{"num_attention_heads": 7, "norm_place": "post", "schedule": "cos", "train_tokens": 263700000, "dataset": "wikipedia_en"}
Each number is 128 + 24 x the weight over its row's rms, rounded and kept within 0 to 255. Layers, rows and columns count from 0. Numbers have three digits each. The size before them is the row's rms in percent of the matrix's.

# q: layer 5 attention query, 448x224, rms 0.0558, rows 423-447, columns 0-55
# k: layer 5 attention key, 448x224, rms 0.0565, rows 423-447, columns 0-55
# v: layer 5 attention value, 448x224, rms 0.0405, rows 384-411, columns 0-55
# o: layer 5 attention output (transposed), 448x224, rms 0.0486, rows 384-410, columns 0-55
q423 101:120162134145138169110146136091132085055108150125133184099129117142148141119138120129150131130140157128160136152130095124110088103115121139177144123137116096173139106101
k423 103:085082112129121149138120150151158105171104090103135085125123114144121121132110138106116146138177136101072104076143151142171139067105155116113104120111116169126164127125
q424 102:172140147126124141121125156169083143158101135053102162100125121150119142118098104143163141145118141124120169103115164150147132107107134116128108129159142138125109105102
k424 103:122125158085141167123085123112114102135086121091135132119146126138118095153101109104168131137161142164135096102143125087106114102117164143125125114150101109147153095146
q425 097:108076124120179182125152102117161094134132110121107139162142100066150123108133151105129126126104096104151134125127131120134144143080154113095161144157119125140130134104
k425 099:130127104146149098110109126136154158146104116128151124092126140103119113122124176133126136119165138127137121111096131146113109108097142129131138103155107154135118098153
q426 101:139090110166093096116124130158109071113141144107088143128118149131132146114161125106134144132149114106139115147116124145117153123104176139170139184163135130131135158130
k426 100:132105130136155145106123091122182143167132124095096121137147116132105108167166112175129129148088144160130172144147142118130136146117115097098099112093156154110103107113
q427 109:133092174132144127139129159113129112155110120127154120127151108117173101081102179165147139119132131122101131147141087128106114137088120158145137117119146126150170126165
k427 107:153120118124072151109107157142133135126119164095125121148145134086110130140118166148087108142116172128147120088109135164126141128132101160134143112133182150101134161162
q428 100:137121141125145119097075100119125130151130132126150152151158144078125113172089189149146171127096133123143134126134150144177150138111149125119105104131125099091122119131
k428 102:138116164097114134111113110100147099092150120157137100145125137124153143115139131105131113106135181111119072128158163116126083116136146116119159119116146127130105098081
q429 108:138107125136138156106122122139139129122099121124138142172108119177157122122142101185134131148133138087155125133111142120127113144113114137116120130137169131183125130139
k429 111:079146113125120104104113117105140125141164130126105159150111183101120147171161093122128140126129107132098131136149127155111178139142102129128135144147138167103156111171
q430 096:163152135119131139158198133159130134172084149174109133111135126105090113076137128175122139127122166122117121152107133130139184127079123128155120119163133111186129134112
k430 101:139149115126170140139101102118144121108115138081121142114114172146095085154110160088159110144147117129112136135100140122167127110103173139132136185099127166113119128107
q431 108:137090098114194118146129135085136079129116157161128140156165116165129104149190140132141163111114106133111144140115083129108109125162112120156150127153159124162110111130
k431 115:140139109131158112121102169159149193130130117164169123112140140132126112109153111164138117117144122116096123139156127126150124146124118106173095127115137131102113152160
q432 097:142153128101125100159148141094105148135147105148146133133121091088143116147104120163071159137157143136089167127142129153108113088174167147104091109151114147133114153141
k432 098:128133124112093097106138143106135126144131160104117138099116125135132127103128144154127089119165119117134166109098126130130126147107112117157128135104112143114117109148
q433 102:146138124155124134123121149107167132113143134128201133131089162103138114142102139104145137116118145118102130157135095144119070139141149082164115157136117137111118120158
k433 097:151104098089136136166112144080115140131123144160115101106111062116189107124096098175158130130145104135157105110101146082113077134075095086113099157111130110096126160128
q434 106:118116158131117125128106108138148094124130080122128085111115131086124124137124081089121125148130134135089102117110177093140126146122166116127127144132103134112111124178
k434 111:136138123158137122108112159121169155118131138157156132105103139146132136147111062090133108117103106124141123124103108129132164122155073087093131090155108112148150102137
q435 105:116107136130088107140171153147115132104115127145134152155167117132154118145124137111118088125113151080112149102098097102088120103112114173116176089095124140112162135194
k435 099:147143141159177104105133153104127109118144156135113105116104123159065102099115129186112157132131099092114125141160094132144109123130079139109108142131150122172112105099
q436 112:127159103110107106152129088162167096161121100140124137127113160142150085138131117141158069132131097140129109159119085160098126132105122130074125154144117130115151113161
k436 108:147163135073146116156128109114118148131131163111117151141131136182129088153126102133119125162087145133113127169161132114128101130074096130151091115120133146132120150128
q437 096:132107142106130115081103125166141114144118123111118124130099141093119141134131166091119124106146179141151148132176138155105125123144163138161101122103133148112159142098
k437 104:115149101130153136140121155153160106150094111120122137158140138110128090141111155113131101135145117147152098137118161116101137120151093127122116127093124130094095133113
q438 104:134119102121160133147085145161153147119127116124185140146104135133130107108148143112141137105142100153124108079144141123179131119136122105133134141152127151116146109117
k438 104:145114111141126099155103075118105105163077111150148113164096159160140146163135132099150120166141113119152108150124126109103102104149091163140085090105127168145115111127
q439 101:105115109136117124139089086152107187114145123134124149128142129159099148127120098143134186189133141121130127160177147124151108126102089163165131168146170107163142147124
k439 101:154137121156097103122137136117137086138109137074101159140131131158134158158148145151158119111110097174105110082133132157154182105148127175146151135148113125085124086153
q440 103:170117104078147174165135125148128121124153078139127157101162112169133127141128157127142144140163123123142119109118149111137110109116117147123123099119151106129113095162
k440 107:118101105114134119095103138072144156154103121088145147139088111145162191152126118166143155133156131134140175119123145113119107110158130115119162139134133118200090095124
q441 100:195089121142138130142097150168146154196115152148102170124153147146132127146114164164120055087134156141106156127128103137130133134165137150137096105136115088110119131133
k441 101:080089127122136093126131103113073141150201136108133153139169155138153156144142166127116115127152143123121141151134172119128144131105120102108162149180127089085139160091
q442 104:132137165102091138085161130193086133145098111140118136162183148108136073131102142145118126151130120120137152156121107128159161130118093148132133110133131149136104161122
k442 110:142143119120108142170131110110113134121157124119106145073178096146105106132113139085108168152156145086177090119144132128117111103090131157159150153117114114150092100125
q443 108:144116142145154127130126149144141069148133146093137147089114130120154150140127107139136113111164167138186118168135109132155148103129150116135160106129131132118122145107
k443 114:148142122122109128115151120140112128115105134076135162133187118138105112137114141169173117126124161158146169060128127142118158087099127109099102092105133134150122118139
q444 102:139132117137098113147105101146118139131156145118112094117129150135156138117148150122167094121070118086131124142124107121107134155128112119158106121148136149137133131162
k444 098:124143188154131113140118082145135145181096163129158134098130082135091098129133140105119109173151127122082139140085111181098141124130090132121127070098132098110119166128
q445 093:163113146124119164145118108148117121101089138097156106148128123153134146131094129168136081139110131080149108172107085132091139126146128159137160115138138141103168154151
k445 096:131156137139126126128122144120121139134101167123108159112106139122109140104133121122096160111147086128145101108092143138080115099098072157104144076128146120080108147168
q446 101:140116149110124124145126107160107154116159129133147131140129114182135131151142123115085114102141132130140154157116144167154103118103101146144155118129127141112090132150
k446 106:097122147121086135123130160108145137133166113140155104071157153129091134110168115155140146170130145159140179140093132093146110189103122160105152107126146123135136134112
q447 103:113056155159137157157150130097122183150116138107127124134116122141122109085122088149112123121114132131113166110101118101131097156135113093102131110112143173139168164127
k447 107:096137128164092134130111138106133103153123150099116169135125118132123118115074088142083135121144108135160127124174115179155135136133100138144114128132115132102138150158
v384 108:106116089135089082131172106148132102169138110150199159114121139090134160139147136101188140144138158140104126124147173150175110101114137086108140121125099120180162122143
o384 104:140079139131113137141140102162097151095125130139107080132128132130118168129146109135087078134140097119161077121098105116113120107141147172138121141150135134114147144123
v385 100:126170164117140126166102196091156126146104084103133116115139148123122106135137150161113155124139141106128139132144114098107122117143134142155152145157121114141155136159
o385 099:126135120147111134131080149158134102078107141084127113123138082161115120119119094117166160093129121111132175115126122106128109092112088156111118095134149143151147102106
v386 109:152164146137124137128131111155103105119178101098091121094145145110150143126101127155100162130101106145135156157174141099148120131140128130089114188106156146082130119103
o386 108:107113115100138123115156152114113146096119141116159168113092136140114127135147132131143145114141125091145131126104094124086146119104156130152142102116118091141108111123
v387 108:139132110145102100150162133162144180151149148129109089108145160126149128101120090082160111160147146114111173160181163114173112113145113142152136101107129141157172114102
o387 100:110166129127152166141120138121111097077129142150155118131118109125140096151139175152093163135163116119140099110109126135114110104104104107151066159180182108112103167135
v388 100:132114093139155104113151166123160107113145095078127125146134109142116117113121112096147133136156073173103131192149153143141085122146080129133162127135122123177099149137
o388 095:131145135126120123116091135153147164126133198121109150088100137117119135141114096158111135092110170122150120170152122126113112110113178119132151164158131142095138153154
v389 104:108134129124091095102162122105127136111147165108134188151150107158166139111141109119145110114091130099116096138105158172069142123092176153141163121168078167137120119137
o389 102:144140125135174149161095109161150162159126118095088109145143142130143143103140096141081106134146096142105094122142133097124072129155079128123113158097140120133163140166
v390 109:120156153153118129146127097071105118109080107130158125097141116140115099096090139079136167137088085166149091156106098141175131126125124133161095118152154138121109149174
o390 112:128124112071132122143153100176126126116175138106113147092092153161144131145074104111107134144106135146098116119162116134100135124130108153122148114123093143106105146121
v391 114:120114120105129158129160131123145128129157110130130145130136144132139166131130139171091145162103092105120131106109100089110115139129108138121114152124158154141148160106
o391 107:129159103161092108091111122142135094056153157162130105136094136132153108094139089111136137112094149115170157153141148104133104148113091102121134072130075130124096160165
v392 095:182124142147121180104103125127165133147126159152153097104141107121152170149127099145153152108164128126152158147134108100119130130111108109134159176132111125077116127131
o392 094:115120110134152108103132103134087131141142102147114144164163103118118112071091170086117113130179111124148083116095123130127147168104128098123184097142093113154153068081
v393 100:131114105128114126126137129153169124178097116144157134149115120137156100074132107137102133099143141137119133076118132185113104165123136094121174138118142123155118128134
o393 100:137128124143122117082104150117099097132123096146163136118108126138122082177100140121082098145086169172116154138154157122155136140116132163164100109140177122171155139139
v394 113:092091150121094123129082134120099121125137123105145119118099119097151149099082164081171120145131114120091129143173123104131160147153106123162122089130122138121098161138
o394 101:150130096118161177176111169118094146116112144112100141097113123107129103159154146162113119105150099124175138130101102124118129101105134183123103155102148161157122113128
v395 097:143153177135126107174134137109156095129098138086143120132146108112187123157124104161118094142126123152174155115143081150094157110178133131137176126172136097083132111149
o395 092:093117093127116118104099130148131139134181132130121117127138135116148130119145090081131108095135147162121100135135144099136093144131082172065103124126131127148099103108
v396 110:116134133110176171176113078098102152076145146144135138118114105136111119135125138111144137106093121150147111125118113113175107164169124163148164127119142151124096141106
o396 107:126134147151088110155173187159100125134130087113168135069116142131171115174114081162131127154135110151106139075170147107129159141147102112163120145128117125146128121120
v397 125:118145164154111138175140113127066185110151186164091148107144102099105112120108156125119138141132138147108131138116168161115146119138103101110155143129082136109103133095
o397 113:126150111126124155098135089134144109122190034088125092101108105084147117154078121137152120125110117131151161100132121131098134098111124127140112145117136183077138146112
v398 115:144107126110121140134138204128101115134155107135116148121114167136119114134180139110125185111122142116123108089161148131147130089085151128127138133131106145129153073100
o398 108:135103123103135145098116096096108114134116125075163065150107084139128117126123129131135108139095110126136136131119130119110085107109131156118110133157111080141132158150
v399 105:088113110137160128087144147123110122068130143122095153136140131140123112125107129101094103155125162144133077121142082163101135110069126149128117148148156141136162128163
o399 102:141158098085131161165120180159147119139137131097096118123150082120135134140137141144146138129126101115114186096156104120132186103079146102115158113118120115124126112128
v400 095:123172120136131087095085143136107143174117154118138118116138172108129151144117128109164137114147144091102123127104131158146115214148149108110161127150139139109134126089
o400 092:131090127142147132171119174153110108117124114166154164138132136137094131087119135145103133106129094134104120137136119115156173085131126108129129114112174117086139157155
v401 120:143170130143099144161157165103162108127084123140168148137112127125082084105112161165095115081132132124126163113132121102128138106195126082141122109110127112138140167140
o401 105:134159170134105109130155103140096110095132097128137138090120143130129134133088134123135117127120169121130133142104114135096127099142084142146112133127133130151137126121
v402 110:131104111143101093125130109168122090160080150110124120136113143128145132178136166077126134123103121146115171110103085132128136143135134132086164147112129131137163122095
o402 106:137095144106107167099087130078142125149147061118153157168143141143127123176119117142121183130145160077162110087160174148123158102105125107161076111131139135082117128143
v403 113:123128123122101108110162162126157149129136168117127135112170155129166135110120119133162107116137081116107123099140138138120116153131100107132125149088110143134129181089
o403 103:128107106116140154179126055087138138126131108144168156156123107130127095080101135116116126102098134109123125118157127125162138119123132161140158079108175139109142108130
v404 106:103136139106157114120134073147093155127164104150128126109095174116148104146136151086128148162092161103172160111110110126117136145124139145127097122108158090135124116124
o404 100:153148138122090122118132111119083095119111150109130095121096121101135124141127087174134095161153088147139123117130148134163137098130104129075134095125137152123119119136
v405 111:128152126149126127078133113064114093151116153117090109125111170147124139166147098168124127146116128133154109109160134090092103117141121106123121113127118160111114136165
o405 108:158128122185107174121144077114124163104164126162101150173132095085150106096100167113108182126142094121158127142159103118148107150144131114145147145103093078133096102108
v406 099:148121125123156175168121135141138103102163170095146122113166163078114149138128129107121114132106102115139108168160133121140134116175146151123107119124121108119102160116
o406 104:116110072157127174101163130121129135136119114136143123136095168124105104105124131106143142059140111123074155088118132130181125168112141144149144131156127122101107123188
v407 105:144094170150120109153161132101109099137153102118123137129129128106147169167155139109142132147122140147161080140088160114132124095161171130123136120087114121119126184134
o407 104:126152109122103151149184131130108154160106122141081117117161122126099113079119126156165123131139160128120094143099146155095110116117130145147132134128116148074086116109
v408 115:115124123161081108137159102099132108116117144155119087138113165102126118085138137137132137125166124162114112145123152102121148073091189120105161107116112086101118156125
o408 109:116107110107138139131159122127164121177073159119105156132101137164153138159150118116133157129140116101128150111071152118077068174145127157135116141129152117162140123155
v409 111:134101117128133127147130083131167103153128149148139124126110102121121115120141152154090139167131157132172186153161123158132153113120138127088122114134129088118103156098
o409 101:127169085117099085095176093136093132116115119093119125163105126141115143135134089125140083122155134154154124097118114100080132174132147125138126144130148155173151141123
v410 104:136134129140109124095181106135113112110128107129114111137096118131186097091148128137122142139130161096075122141134071162084146098124154131089133128176112124143150091111
o410 096:110085137104139110152091157121126147108126124129148097158140136136134145140124144163114120136141109090143136147120181065157147104111105115139121125108113134109105134143
v411 120:109172136126156150144130166110127132119164109140156167150146168101160141131133142158109157093132107126126142185130143133133178124110103113116119129116129145144127127141